Part of a small language model's weights.
Size: 12 layers, MLP 1536 GELU, vocabulary 2048.
Architecture: LayerNorm before each block, biases.
Each number is 128 + 24 x the weight over its row's rms, rounded and kept within 0 to 255. Layers, rows and columns count from 0. The size above them is the row's rms in percent of the matrix's.

# layer 3 MLP down (transposed), 1536x384, rms 0.152, rows 779-814, columns 288-383
size [105 101  96  95 108  94  99 103 102 108  99  96 100  99 101  97  97 100 103  97  95  99  93  98 105 102 104 107 103 101 101  93  99 115 100  95]
[[128  89 143 122 138 104 139 153 156 137 127 122 173 160 140 128 166 132 154  69 125 110 165 105 129 118 169 148 139 169 111  92 119 143 122 109 140 128  90 133 115 146 132 100 135 158 129 154 137 102 141  90  95 137 196 114 136 145 134 138 125 141 136  87 143 128 126 108  93 126 100  94  96 104  90 140 130 145 127 151 135 116 123 118 144  84 171 120  96 139 111 161 154 153 144  78]
 [115  92 117 151 122 113 151  76 150 122 135 148 113  91 149 102 116  79 121 129 102 145 118 125 100 135 123 167 154 100 155 134 150 102 116 124 108 137  87  99  86 107 123 129 103 132 117  86 116 186 100 124 116 162 144 137 106 127  90 195 155 199 118 139 133 150 121 124  72 149 172 137 153  92 118 152  95 114 150 120  93 106 106 123 148  64 122 142 127 115 178 148 122 159 167 145]
 [119 120 131 102  94  84 130 151 129 136  89 127 125 170 125 112 125 158  93 101 129 143  88 130 140 154 149 101 145 113 147 122 153 172 158 145 106 154 126 115 121 120 121  93 148 122 109 117 114 115 126 116  95 162  71 126 110 167 112 138 107 113 139 130 145  61 121 156 115 139 131 108 141 189 136 141 132 103 117 104  64 136 123 156 115 112 127 164 135 119 121 144 168 104  96 150]
 [ 93 111 131 134 188 132 136 100 115 119  93 126 120 145 154 145  87 121 152 154 140  94 113  95 132 149 110 111 129 173 110 142 144  66 140 104 160 154 130 126 123 151 142 151 125 138  89  86 150 116 108 123 104 121 148 136 124  95 176 105 151 107 125  92 161 100 113 129 126 165 186 112 143 145 156  94 109 107  99 136 165 101 142 150 164 140 113 151 132 145 135 140 148 112 135 189]
 [130 156 147  78 151  88 149 145 123 102 123 125 117 124 161 139 127 170 151  53 131  94 155 116 126 144 113 140  86 112  98 154 132  88 152 123 101 124 130 107 115 151 112 123 151 136 150 124 171 131  98 114 119 121 114 136 120 180 142  97 156  99 147 125 103 109 170 134 138 175 131 115 163 122 123 178 128 104 131 150  74 141  93 120 119 115 153 100 137 108 166 119 111 140 144 128]
 [128 127  98 125  49  78  89 117 145 145 145 178 105 154 159 130 121 102 137 155 137 128 151 142 119 143 146 131 135  99 112 145  96 119 119  90  90 131 125 128 135 132 129 126 123 142 133 122 105 108 133 111 141 100 121 135 142 170 115 160 133 131 133 139 146 133 127 144 113 127 119 138 137 149 120 125 124 153 160  87  96 165 126 176 123 100 124 128  98 107 108 144 112 126 133 115]
 [130 148 141 110 120  98 107 125 109 112 142 150 135  97 158 164 162 124 138 161 112 168  99 183  66 106 158 122 107 141 112 136 139 111 134 111 161  77 139 121 146 124 127 166  81 171 117  95 152 151 139 129 108  87 141 165 128 119 124 120 124 128 163  81 148 154  93 110 142  97 108 130 145 126 105  84 132 139 132 140 101  96 114 120 103 116 138  91  98  91  61 144 165 151 101  97]
 [117 115 132 135  94 168 125 130 172 135 145 114 217 118 117 119 117 123 119 136 157  88  94 103 138 121 176  76 105 150 151 153 160 116 119 155 135 136 103 124 145 125 146 115 174 128 130 102 123 118 125 137 158 110 109 129 112 171 100 167 111 134 110 118 134 147 107 121 153 140 150 165 160 103 169 131 150 102 152 139 151 140 105 137 158 109  86 118 165  91 140 159 189 157 167 133]
 [134 161 120 157 128 113 135 113 131 137 138 123 101 122 127 119 178  91 158 121 132 166 126 165 104 124 161 153  97 122 121 132 114 101 152 133  84 124 168 156 126 155 114 125 140 113 152 124 133 154 145 125 128 162 133 116 144 170 104 128 142 141 170 137 132  96  76 123 123 120 171 145 136 144 146 155 126 138 125  76 132 125 126 155 193 101 161 127  88 137 159  95 122 115  96 136]
 [106 144 144 131 112 100 122 104 136 146 183 137 147  99 107  85 173 134 120 110 131 155 130  93 116 183 121 121 120 153 158 132 122 160 160  73 106 126 141 125 124 157 129 141 147 113 171 107 116 114 142 110  69 140 142 111 160 162 120 142 164  99 106 131  97 118  89 110 153 128 123 162 114 139 172 177 158 200 140 145 133 118 128 129 121 173  94 124 116 110 133 156 129 172 110  94]
 [145 124 111 191 131 156 140 132 155 111  99 131 159 106 169 167  92 128 128 127 145  83  98 146 118 132 139 106 119 146 147 118 140 153 127 124 151 164 126 194 126 164 134 100 164 175  89 115 145 148 102  91 163 116 125 127 146 120  90 116 131 159 147 132 129 130  90 100 107 115 138 109 115 136 141 154 124 114 119 137 149 134 134  76  88 123 154 107 109 105  98 156  98 171 111 119]
 [ 77 108 121 132 154  96 115 118 129  99  98 127 129  90 102 133 163 104 121 144 167  89 179 161 133 130 125 166 157 125 109 128 120 117 167 125 172 116 102 165 148 140 120 101 172 119 132 133 138 128  90 141  98 118 102 130 165 147 126 129 176 105 149 149 123  86 122 118 106 131 160 147 134  83 122 115  99 143 160 161 118  85 126  85 167 142 118  59 133 115 167 107 161 129 140 160]
 [132 121 145  98 102 138 145 171 141 128 142 112 125 111 103 163 112 134 140 121 144 103 141 159 142 123 147 125 143 124 111 119  83 144 145 132  84 101 105 135 102 159 115  92 140  81  96 133 176 101 174 123 118 121 145 147  97 126 142 132 104 129 129 114  87 103  91  47 182 108 135 157 123 125 130 198 173 113 120 134 108 185 165 147 133 113 138 110 143 142 118 100 121 124 140 162]
 [ 95 157 123 132  82 136 101 154  91 161 109 120 114 121 148 129 118 151 113 131 114 116 160  91  80 167 103 149 141 115  96 123  71 143 108 172 133 168 106 127 121 121 127 121 144 104 120 137 130 145 139 146 104 153 104 120 127  95 157 103  97 149 116 163 162 171 124  94 139 172 132 107 117 114 113 114 106 106 149 103 139 127 150 132 156 114 116 117 105 137 128  80 157 140 136 161]
 [170 117 129 123 109 117 168  97 103  95 114 101 144 107 136 122 153 115 114 153 154 127 125 122 109 104  97 149 177 151 155 150 107  96 139 128 146 141  87 112 128 112 115 167 154 187 146 123 112 150 114 179 157  78 129 164 110 182 141 109 145 133 117 149  91 146 154 127 143 144 157 144  93 138 141 144 118 118 143 152 114 122 117 107 133 135  91 106 111 101  97 173 130 100 114 188]
 [104 109 162 102 136 174 121 179 114 142  91 125  91 135 113 137 128 173 127 147 106  84 129 164 113 104 148 102 111 106 178 131 107 135 181 133 164 126 127 129 125 108 130 159 109 154 143 115 126 136  96 150 153 102 123 126 119 126 113 145 166 117  82 176  98  81 121 131 127 118 100 130 123  89 126 145 113 183 129 114 157 104 106 138  94 130 113 122 155 171 147 155 105 124 122 131]
 [108 122 127  84 133 132 103 110 122 142 127  79 115  86 123 112 115 135 126 151  96  98 169 156 140  93 147 134 110 141 114 148 115 125  98 110 110 133  98 174 124 142 166  95 150  88  97 115 116 101 153 105 154 144 120 134 125  92 137  53 182 167 114  97 142 109 135 159 134  71 126 126 136 122 109 155 137 149  81 113 100 136 153 102 101 131 129 118 119 113 138 125 106 140 141 165]
 [101 126 142 155 131 142 108 134 122 155 101 165 126 130  73 125 152 110  84  93 133 113 101 115 114 122 146 101 131 124 136 141 111 163 169 142 143 129 140 172 176 114 122  94 129 143 182 169  94  97 120 114 111 113  86 124  86 133 103  90 113 121  95 105 155 147 137 106 126 116 103 124 146 123 145 160  82 129  99 156  86  98 174  60  98 109 152 138 138 173 122  88 163  91 170 142]
 [108  95 135 132 137  74 120 150 132  98  88  89 142 153 150 108 115 117 103  91 116 125 121 141 161 132 151 114  84 133 118 130 131 136 105  93 109 144 125 148 133  96 171 122  97 143 118  93 119 141 172 144 120 107 125 160  95 135 141  86 151 124 136 130  93 156 129 152 150 114  95 137 172 100 120 142 146 143 112  94 145 113 145 156 127 147 120 147 109 118 106 171 135 126 110 107]
 [140 142 116 100 116 121 149 166  82 162 102  92 147 110 138  85 156 102  97  98 137 126  90 145 108 156 116  68 131 125 151 189  93 135 157 116 117 145 192 127 136 135  86 120 120 179 120 141 113 112 135 131 146  99 145 115  69  82 110 135 139 181 110  91 132 130 132 115 108 167 118 156  93 134  96 135 114 138 113  75 103  82 126 141 165 125 119 184 134 112 115 178 145 114 162 150]
 [121 134 131 167  95 154 160 122 137 155 141 127 148 174 158 134 170 128 124 153 140 132 125 120  99 123 147  95 106 134 115 146 115 138 151 109 144 153 106  78 136 161 171 136 125 106 139 175 115 157  65 137 129 131  91 140 127 124 116 134 128 105 122  53 126 150 110 154 115 135 100 120 144 117 150 132 140 126 111  76 133 103 118 157 103 136 158 118  77 137 125 109 118 122 126 102]
 [146 150 118 165 122 116  72 138  84 118 151 145 118 139 131 134 140 120 134 166 145 120 112 158 122 139 140 131 124 120 172 166 115 136 125 136 106 137 134 118 156  73 158 132 162 143 114 106 109 126 104  99 105 113 146 158 129 160 153 129 116  96 134 136 126 132 114 187 116 151 215 125  79 124 127 122  75 158 153  99 131  82 148 120 117 137 163 121 113  90 126 153 153 158 156 144]
 [156 134  95 126 132 105 122  96 156 108 133 167 150 118 163  62 147 108  84 129 145 121 101 137 132 180 118 139 102 118 127 163  78 103 125 135 116 133 127  99 115 173 147  91 109 134 134 116  99  77 134 120 144 124 100 134 128 132 123 181 160 141  87 143 109 101  86 106 135 142 121 143 114 146 110 118 149 129 119 126 137 167 153 141 157 112 121 134 105  85 116 162 130 121 144 153]
 [136 125 167  62 120 101 152 155 151  64 145 152 126  96 123 116 144 111 144 154 128 130 131 105 120  92 104 121 115 155 140 143 100 106 120 147 164 115 111 158 148 159 156 118 146 154 117 137 150 124 117 134 139 114 143 106 128 148 119  98 141  98 151 128 140 113 120  96 162  96 105 134 124 139 113 142 172 121 161 159 114 124 104 118 123 138  93 125 134 123 124 142 124 136  94 178]
 [182 132 112 131 144  90 125 131 127 173 109 130 169 105 105 140 115 139 108  99 121 107 135 110 148  97 120 112 127 116 201 119 138 184 122  89 108  91 118 124 113 138 108 148 119 116 127 137 104 115 142 136 127  95 128 157 151 123 134 115 124 179 112 151 137 164 129 134 113 109 125  92  97 123  90 130 126 107 131  95  89 131 138 162 127  93 131 106 114 109 138 108 151  75 150  68]
 [167  85 126  88 153 130 138 149 109 153 136 141  86 131 158 157 120 102 129 167 131 128 122  63 118 155  99 138 130 141 134 147 108 130 183 103 120 122 151 171 144 131 157 169 130 127 125 147 106 102 121 117 157 138 118 108 128 121 135 140 122 146 140 113 110 171 121 127 173 123 111 182  98 112 122 154 133 170 151 132 170 111 149 152 116 174 128  89 135 121  94 117 111 188 187 139]
 [108 134 134 120 133 100 126 134 120 150 161 142 130 155  98 135 119 158 141 170 126 107 179 140  99 128 138 137 198 106 124 145 145 109  79 180 162 122 101 132 144  84  94 115 127 121 118 144 140 137  96 122 156  95 131 123  98  79 137 115  67 157 128 116 172 120 147 137 126 157 109 104 108  92  90 138 107 158  86 127 128 114 120 140 142 166  98 180 114 116 151 149 124 178 144 127]
 [109 163 160 125  83 137 168 155 118 145  90 115 162 109 116 152 110 151 137 116 119 129 104 170 156 122  97 128 120 114 154 147 164 120 156 107 150  56  89 154 162 167 142  95 153  99 139 102 146 120  98 124 168 112 139 127 144 141 132 144 101 119 137 145 160 131 199  68 128 125 121 133  76 120 121 154 119 115 110  80 118 125  80 117 115 153  81 165 143 142 134 167 117 108 147 162]
 [116 182 122 140 127 154 120 144 123  93 145 153 108 136  88 158 111 109 128  92 123 131 106 116 153 161 123 153 116 140  80 131 116 163  64 117 114 144 145 102 120 139 127 119 141 121 129 144 181 144 139 120  72 142 140 157 136 119 118 107 149  97 149 158 161 113 130 150 137 171 118 135 126 128 134 126 120 131 104  78 113 113 162 151 114 115 153 133 144 134 116 111 173 149 130 199]
 [139 111 141 136 106 131 118 140 121 118 137 124 130 170 172 121 129 148 148 122 106  90 149 106 168 153 129 109  90 111  87 119 137 115 126 118 148 119 123  90 118 112 101 136  87  92 122 133 159 142 131 100 121 106 142 103 127 118  54 142 135 154 143 109 190 130 104 175  96 136 152 101 111 156 115 156  85 121 138 115 104 116 100  91 193 114 135 130 139 126 109  94 165 142 111 131]
 [123 147 135 109 117 135 118 159  99 122 117 134 104  97 146 136 119 152 182 115 102 132  98 154 110 103 157  99 153 133 141 154 163 109 115  88 125 172 139 114 137 132 125  79 132 131 142 173 108 118 119 123 123 141 135 132 118 129 131 154 145 147 158 138 142 123 102 104 162 159 110 135 179 120 119  98 133 110 130 128 133  89 125  98  44 164 135 132 156  89 138 118 151 157  74 116]
 [138 162 137 112 131 102 140 109  95 113 133  91  93 179 128 155 118 111 134 142 143  70 126 156 138 121 114 149  84  99 127 124 106 120 170 127 115 161 145 135 126  99 117 141 123 146 128 125 161 112 186 150 121 129 170 137  66 104 121 110 142 106 114 154 128 101 123 148 151 108 126 116 131  81 151  96 143 124 130 130 146 111 161 128 121 161 174 149  86 151 109 129 167 136 121 167]
 [ 88 149  73 128 112 133 118 128 118 125 103 132 156 121 115 153 100 138 105 155 135 129  96  98 177 113 125  94  92 142 174  95 124 147 116 148 131 100 104 106 144 129 142 116 130 153 130 138  94 165 115 115 106 107  79 120 118 132 109 114 127 154 112 176 101 101 125 124 119 115  74 146  96 106 128  78 136 129 130  91 143 126 114 125  96 153 128 171  98 111 111 112 136 163 146 119]
 [141 120 170 127 127 109 107 118 147 121 107 177 144 124 118 140 116 184 120 145 119 143 119 103 138 132 153 106 119 109 156  98 120 124  98 121 132 130 119 123  94 134 122 180 145 154 133 102 137 137 137  73 169 116  72 132 118 153  99 129 142 122 127 117 144 117 131 121 122 126 150 124 127 164 129 107 192 126 158 113 112 134 133 122 101 160 108 173  92 150 172 102 129 116 168 123]
 [147 163 134 181 101 151 139 106 121 140  87 121 125 124 140  79 129 115 160 123 117 118 117 140  96 117 174 157 125 146  93 119 119 150 148 126  90 164 115  88  90 153 100 122 117  93 141 116 144 148 120 144 133 122 158 136 113 148 112 104 141  97 153  77 146 108  89 132 142 101 105 116 136 122 166 120 137 130 121 115 126 111 138 114  83 141 119 122 179 123 115 131  89 150 100 101]
 [139 153 134 115  93 139 132 133  91 113 138 148 100  96 121 198 114 149 172 155 123 125 131 106  96 129 118 125 102 108  86  84 164 144 115 140 189 125 129 132  72 137 105 150 138 129  93 102 118 123  94 118 160  95 132 101 132  69 106  93  92 105 164 150 124 122  97 106 112 134 111 150 144 141 111 126 165 111 125 102 156 130 138 186  75 139 124 170  95 140 143 113 109 133 120 123]]
# layer 3 MLP up, 1536x384, rms 0.221, rows 780-815, columns 288-383
size [ 95 115 105  93 100  98  98 106  98 110  89 111 106  93  98  93 104 115 104  96  89  98  92 123  99  97 106 102 106 103  84 116 109  90 108 105]
[[146 122 124 162 147 146 146 113 169 188 135  71 109 108 148 123 176 125 118 122 124 139 150 175 112 118 109 135 130 103 149 172 133 161 135 156 174 116 138 142  92 121  79 111 126 129 120 143 125 140 116 122  70 155 151  76 120 130 140 108  95 100 120 122 124 175 131 151  64 122 145 177 141 152 130 116 137 143 121 139 175 148 134 161 123 142 101  83 134 142 151 151 100 115 141 176]
 [ 96 134 109 109 104  89 101 142 123 139 127 120 155 104  97 124 125 156 108 107 128 133 121 134 114 130  97 110 128 112 132 143 140 150 166 131 122 147 100 117 154 158 135 132 112 138 178 104 116 193 127 171 134 162 139  73  80 120 142 124 153 122 149 128 137 105  80 105 118 105 124 142 129 125 135 138 164 122 138 133 139 131 108 129 142 100 125 178 121 131  74 105 102 136  78 166]
 [ 98 117 142 214  84 136 146 134  93 157 184 135 122  91 158 144 106 120  86 119 142 122 162 132 140 149 123 129 120 146  66 127 195 132 167 158 112 132 144 119 144 105 116 136  88  99 150 106  53 139 126 129 110  86 157 132 130 126 151 109  85 112  68 135 154 147 112 120 112 132 127 121 153 154 131 145 146 154 124 123  91 133 141 123 189 153 133 117 139 100 106 155 142 126 135 143]
 [ 70 137 138 149 150 144 141 103 136 116 157 131 130 127 106 124 139 152 122  92 124  85 122  77  84 144 160 161 116 150 133 127 114 153 102  96 130 133 121 144 143 148  93 149 175 144 134 136 119 103 117  98 164  85 103 135 109 157 161 110 149 113 161 139 133 128 133 110 146 119  75 118 152 158  93 148 114 132 130 138 134 125 103 120 118  87 107 165 123 146 134 166 141 167  89 174]
 [118 122 150 139  98 132 139 111 154 158 110 110 111 161 143 135 151 128 118  90 126 117  98 103 142 133 122 138 136  95 125 131 102  98  98 123 119 117 118 165 103 150 151 104  85 112 123 148 152  73 137 142 128 116 101 111 103 164 141 155 123 113 103 144 128  61 119 156 123 134 156 115 146 157 109 135 109 128 157 140 134 130 133  75 162 173 119 134  95 140  97 130 118 171 126 135]
 [126 145 126 186  93 107 121 135 100 115 142 107 145 155 151 112 125 110 177  94 139 149 107  99 149 122  78 139 136 113 148 144 156 183 138 163 186 132 115 135 126  96 104 157 107 109 120 139 123 124 116 189 104 174 101 147 144 144 105 137 126 124 105 127 140 116 125  92 111 113 162 125 137 143 133 125 117  86 139 125 161 156 130 133 143 140 121 117 136 140 139 140 104 121 110 167]
 [ 96 155 131 138  97 135 124  70 120 142 148 129 123 126 153 134 135 155 146 142 129 166 178 145 160 109 121 111 139  96 133 124  94  90 121 127 137 149 127 159 168 119 105 138 157  98 131 135 138 108 154 153  99 129 149 145 125 113 122 173 107 133 125 113 154 106 117 112 116 117 121 132 102 122 154 151 162 149 130 147 142 167 114 128 132 101 149 156 157 120 141 143 135 151 156 140]
 [132 140 168 162 135 194 172 105 121 128 100 128 130 135 126 110  74 135 119 124 132 138 132 130 125 108 172 142 141  97 164 129 123 106 151 134 135 127 105 155 155 139 119 134  71 109  82 140 144 145  97 153 139 127 162 138 129 126 138 161 124 142 143 113 125 111 131 102 105 119 176 169 140 119 113 166 108 165 187 178 167 111 149 133 105 173 155 113 145 133 118 151  88 102 133 144]
 [133 143 135 106 152 136 175 119 176 139 172 100 133 138 142 117 144 145 118 112 135 137 121  84 115 139 109  92 111 108 180 154 116 144 120 110 135 127 126 100 111 148 164 136 122 102 145 128 131 115 170 100  71 130 147  93 122 119  95 127 174 122 100 129 105 108 109 118 102 130 132 146 123 131 136 153 145 161 131 149  98  94 142 196 124 149 143 126 117 137 111 173  67 101 123 172]
 [133 121 108 124  91 139 119 131  98 120 127 117  85 133 140 127 122 121 130 124 102 155 141 145 127  85 114 109  97 149 112 132  92 160  94 130 141 120 130 149 112  83 158 146 106 122 163 113 142 147 132 130 111 107 112 158 140 171 164 143 116 110 124  96 109 147  95 128 153 109 104 114 123 156 133 124 154 126 108 125 128 107 150 199 138  98 129 152 195 135 140 129 107  85 113 176]
 [149 135  82 112 120 136  93 110 101  95 139 141  86 121 139 132  84 139 128 124 141 137 162 112 132 128 129 130 123 131 173 106 129 151 182 100 103 141 121  94 135 146 169 174 156 122 189 124 106 138 125 148 178 106 108 126 146 132 155 170 158 139 133  93 132 117 147 139 135 135 142 144 150 124 131 145 140 140  93  82 165 127 134 158 154 116 132 151 140 134 119 159 131 137 153 135]
 [115 157 147 131 114  98 131 152 104 107 151 103 133 108 105 141 152 145 140 117 139 137  98 155 135 114 116 130 145  92 133 110 148 107 148 143  96 102 114 102  98 176  75 114 115 137 138 146 134 165  81 109 144  98 170 102 113 132 114 152  91 149 112 134 118 138 107  97 110  87 180 114 186 170 158 122 121 154 160 129 149 136 112 136 139 104 103 114 179 162 103 142 145 105 152 153]
 [144 131 136 136  83 108  94 114 144 155 130 170  90 107 124 154 133 139 110  89 123 121 133 132 102 144 138 147 124 133  93  96 102 127 122 119 103 130  77  96 170 162 151 138 123 166 110 146 136 114 113 150 145 128 138 122 123 112 139 111  77 103 112 105  95 146 125 119 102 143 140 100  88 130 119  99 120 127 131 102 136 127 152 155 143  95 155 115 107 152 109 140 160 122 141 133]
 [146 137 148 141 109 105 178 146 145 129 127 122 151 128 118  94 164 108  93 154 147 159  97 107 131 132 166 137 178 121 124 109 122 165 151 151 119 173 140 147 129 164 155 106 164 148 107 114 166 120 117 123 140 132 119 150  93 122 157 159 144 196 105 145 103 105 143 136 142 123 113 129 136 141 130 130 137 126 112 134 148  94 136 146 133 128 132 116 144 141 149 132 118 118 122 148]
 [139 126 116 128 159 133 101 132 155 137 131 143 117 129  61 142 157 138 109 132  95 118 140 143 134 115  58 137 129 147 115 120 149 106 119 121 131 117 151 160 132 126 151 145 140 145  90 117 173 125  86 138 129 130 138  84 138 123 109  90 131 133 149 122 135 121 110 132 154 144 123 132 119 145 146 126  84 169 157 136 115 120 121 167 133 170 153 136 142 135 130 138 141 147 108  77]
 [142 173 129 162 186 106 126 130 106 155 136 118 104 135 130 144 174 166 139 111 112 128 164 125 126  87  94 147 101 117  97 120 100  81 101 177 107 147  95 108 105  83 126  98 106 143  42 114 136 150 147  87 151 130 146 149 127 143 149 119 129 128 165 181 121 143  99 105 132 114  83 107 116 112 118 114 119 133 131 147 127  94 113 112 130 112 151 129 115 128  97 115 148 150 134 128]
 [142 124 132  99 138 141 115 100 150 170 106 133  94 152 111 121 126 147 112 130 154 124 162 104 155 118 167 118 118 135 104  96 134 125 153 145 136  97 156 155 118 129  89 136  92 103 124 117 111 132 100 129 176 119  96 127 112 101 123 126 149 124 139  76 111 174 156 152 118 148 140 104 145 126 156 131 124 165 180 119 106 118 135  90 153 155 119 104 142 144  85 106 111  81 148 140]
 [119 118 149 102 141  84 102 106 115 130 100 127 116 156 124 129 111 162  81 122  80 135 171 110 150  89 142 146 159  85 100 132 120 123  91  82 155 136 102 108 147 106 157 151 132 108 117  94 125 116 196 115  93 107 110 160 120 119 135  73 133  94 102 115  99 152 132 105 133 128 145 140 140 133 165 134 151 142 165 121 150 129 131 148 123 144 114 143 143 147  79 136 149 102 129 131]
 [141 116 131 100 130 144  75 106 149 180 106 151 122 139 115 133 168 140  62 114 119 133  57 150 120 139 144 107 162 117 124 128 138 136 140 145 100 125 152 123 151 144  75 128 128 165 124 126 108 121 135 137 177 114 108 129 106 102 116 131 132 190 104  83 141 154 107 155 103  94 134 133 103 146 159 111 140 119 159 166  91 114 115 132 162 111 178 152 141 107  82 137 139 114 106 144]
 [111 140 118 125 163 148 149  87 111 198 149 130 152 104 142 107 137 156 120 138 119 113 102 104  86 140 134 110 136 142 119 140 165 145 124 173 129 160  73  91 149 130 143 169 158 134 128  92 115 122  73 140 142 105 148 166 115 134 135 130 150 110 162 118 148 158 104 159 116 102 113 162 120 170 124 121 109 164 133 133 149 121 143 102 104 131 114 130  92 126 100  91  73 133 121 107]
 [164 115 143 138 139 131  64  84 147 134 136  99 157 127 142 168 153 119 133 192 112 131 120 121 139 141 115 117 132 184  98  88 121  93 148 135 152 144 121 147 141 144 122 108 114 133 146  73 105 138 125  98 121  77 142 128  87 123 150 179 127 123 123 112 153 112 143 130 130 107 135  62 173 113  98 123 129 117 133 168 139 144 135 158 122 136 101 169 126  92 120 136 164  88 109 160]
 [143 135 149 146 110 117 148 147 139 127 150 136 129 118 102 128 125 113 176 140 103  74 125 128 158 134 132 109 182 116 154 139 129 187 117 155 123 117 121 133 107  91 126 156 136  50 123 149 116 139 156 142 151  84 138 140 145 118 183  98 124 120 144 128  82 109 120 106 138 110 136 139 136 115 134 115 170 134 176 123 130 158 109  98 121 135 148 120 139 136 118  93 147 109 132 131]
 [111 141 135  81 104 132 138 117 147 120 158 137 113 148 117 116 103  98 102  88 129 142 139 132  76 139 117 118 124 144 135 127 132 120 104 119 137 106 172 143 151 116  93 128 107 163 130 144 161 124 100 120 120 172 117 102 123 148 107  68 122  64 117  98 189 126 148 112 132 101 127 117  97 141 144 139 157  92 130 156 142 104 107 115 141 112  90 123 133 137 125 122 146 167 143 144]
 [152 156 123 143 134 175  75 137 114 146  92 148 140  98 151 102 152 116 136  80 136 134 103 116 126 125 140 114  83 135 156 137 170 102 132  89 109 133 105 124 163 140 149 151 125  92 128 134 104 124  76 120 127  97 130 118 124 185 104 173 117 134 120 130 105  98 150 102 145  87 160 116 126 195  88 132 140 155 111 108 164 153 140 103 107 103 124 131 142 153 118 167 129 100  98 148]
 [115 138  68 122 115  92 133  75  98 121 141 124 160 173 133 125  79 138 145  72  84 128 146 144 154 113 149 170 161 164  89 135 117 163 140 133 123 161 179 154 135 115 116 126 155 147 140  98  86 157 143  98  91 153 145 103 149 168 107 149  81 117  96 121 115  46 143 147 108 132 108 122 183 152 111 140 121 150 129 145 122 150 147 141 135 114 129 129 115 138 117 141  91 140 162 123]
 [155 138 142 124 172  65  85 108 112 149  94 128 110 151 129 159 136 132  87  96 101 139 130 105 154 131 133 133 152 135 154 131 184 103 113  94 103 130 129 142 136 122 131 119 147 144 118 124 128 121 131 110 131  89 135  85 108 165 128 122  99 137 152 114 108 119 121 109 137 109 182 142 132 107 149 137 156 133  91 124 107 113 144 102 138 120  88 116 146 132 112 127 103 139 127  94]
 [151 148 130 166 109 125 138 101  76 132 129 125 164 147 119 105 172 113  89 108  94 149 168 149 155 119 151 134 107  97 125 128 140 150 103 105 114 148 137 142 127 139 131 123 143 142 108 100 122 115 144 148 146 131  88 130 137 137 109 132 135 111 135 105 123 145 129 133 134 187 167  98  83 136  97 147 137 123 163 155 104 115 118 146 128 174 138 142 151 166 112 105  91 114 123 201]
 [111 120 115  92 113 155 119 115 145 114  89 119 125 110 108 108 105 100 149 118 141 122 126 152 117 145  57 139 142  73 156 128 148 109 121  56 138 123 133 139 111 143 139  33 152 148 143 113 128 151 146 141 108 126  97 136 112 151 130 120 139 130 172 106 111 160 158 117 135 116 122 117 132 138 158 139 122 163 186  97 118 137 119 127 132 113 113  98 109 129 116 117 125 146 110 137]
 [187 150  97 104 160 141 132  94 135 134 106 118 159 175 142 130 132 142 140 129 125  98 135  96  74 130 101 128 148 125 147  89  94  90 149 173 136 152  93 157 109  92 118 105 167 130 104 175  86 127 103  93  81 131 121 154 140 125 142 148 139  88 166 162 117 111 105 123  97 139 128 141 160 108 117 103 112 156  82 136 145 160 122 109 129 113 122 122 148 143 138 123 190 117 147 138]
 [111 194 155 171 151 131 123 140 110 140 144 102 155  97 135  36 143 136 129  90 107 139 104 197 139 147  90  88 116  83 140 142 128  79 118 179 117 146 125 128 135  89 122 141 122  90 101 161 101 154 138 108 123 123 169  93 145 131 102 112 140 106 134 146 116 144 132 101 120  96 124 117 180 136 136 100 104 153 114 128 103 140  90 142 108 186 151 137 163 116  91 147 114 123 137 117]
 [151 160 120 112 105 134 134 154 147 118 140 118 120 136 125 123  92 133 167 163  95 137 135 122 117 135 102 146 143 129  95 118 124 150  76 131 145 110 135 151 128 152 126 136 156 145 111 131 119 145 164 149 137 111 143  99  71 128 160 170 130 131 144 114 175 133 123 157 142 145  93 112 125 150 151 149 124 137 144 116 103  83 118 141 123 179 144  99 120 108 140 131 106 178 137 131]
 [131 105 129 131 131 196 133 120 116 116 116 148 132 135 117 124 101 138 128 136  98 112 115 147 107 135 124 127 138 144 144 152 122 127 135  64 165 153 105 131 144 113 132 160  92 124 132 121  68 127 148 124 151  81 149 107 148 174 117 131 164 177 126 109 148 106 125 145 173 121 133 141 128 139 149 147 119 107  99 107  95 162 149 106 139 130 121 132 119 124 107 109 129 116 158 134]
 [133 135  74 146 127 144 104 147 121 174 133 130 135 140  68 147 146 130 133 117 130 130 132 149 153 108  86 144 153 111 123 120 107 170 109 104 122 124 138 192 173 122 140 112 153 134 117 139 165 102 130 148 121  91 194 104 110 121 148 129 139 107  83  49 137 113 115 145 124 191 130 114 145 176  83 122  97  98  93 136 139 133 160 110 106  99  93  62 144 152 127 146 117 152 114 135]
 [193 178 122 178 117 134 182 140 125 149  98 135 119 131  80 135 155 141 155 140 120 120 127 154 121 126 144 151 146 164  87 121 117 145 106 117 111 120 117 144 115 111  89 104  99 145 119 124 134 149  86 119 123 147 125 159 122 148 135 109  83 102 132 118 132 141 135 151 142 136 112  89 129 101 160 106 142 113 121 119 130 104 142 114  84 111 148  72 147 180 195  93 107 154 101 132]
 [142 151 164 201  89 134 159 161 129 136 123  85 121 122 151 154 142 109 145 177 150 141 138 115 138 147 157 124 154  82  78 149 108 108 118 132  94 149 132 144  63 170 176 106 133 160 127 127 116 129 106 114 146 102 148 131 129 124 144 114 102 192 165 159 122 124 129 133 129 114 132  97 124 155  94 156 143  91 155 117 110 108 132 122 124 120 175 127 105 165 140 125 124 153 109 127]
 [109 141 110 131 132 146 140 153 103 137 106  93 116 127 112 119  82 121 119 113 119 125 168 127 169 114 130 147 163  97 152 138 148 133 127 135 159 147 134 145 123 155 120 105  97 135 114  94  84 130 104 157 137 132 117 102 109 130 120 113 113 110 158  83  99 112 144 153 142 131  87 110 155 151 131  97 136 106 146 137 160 108 114  83 135  92 152 161 168 115 135 149 149 100 114 143]]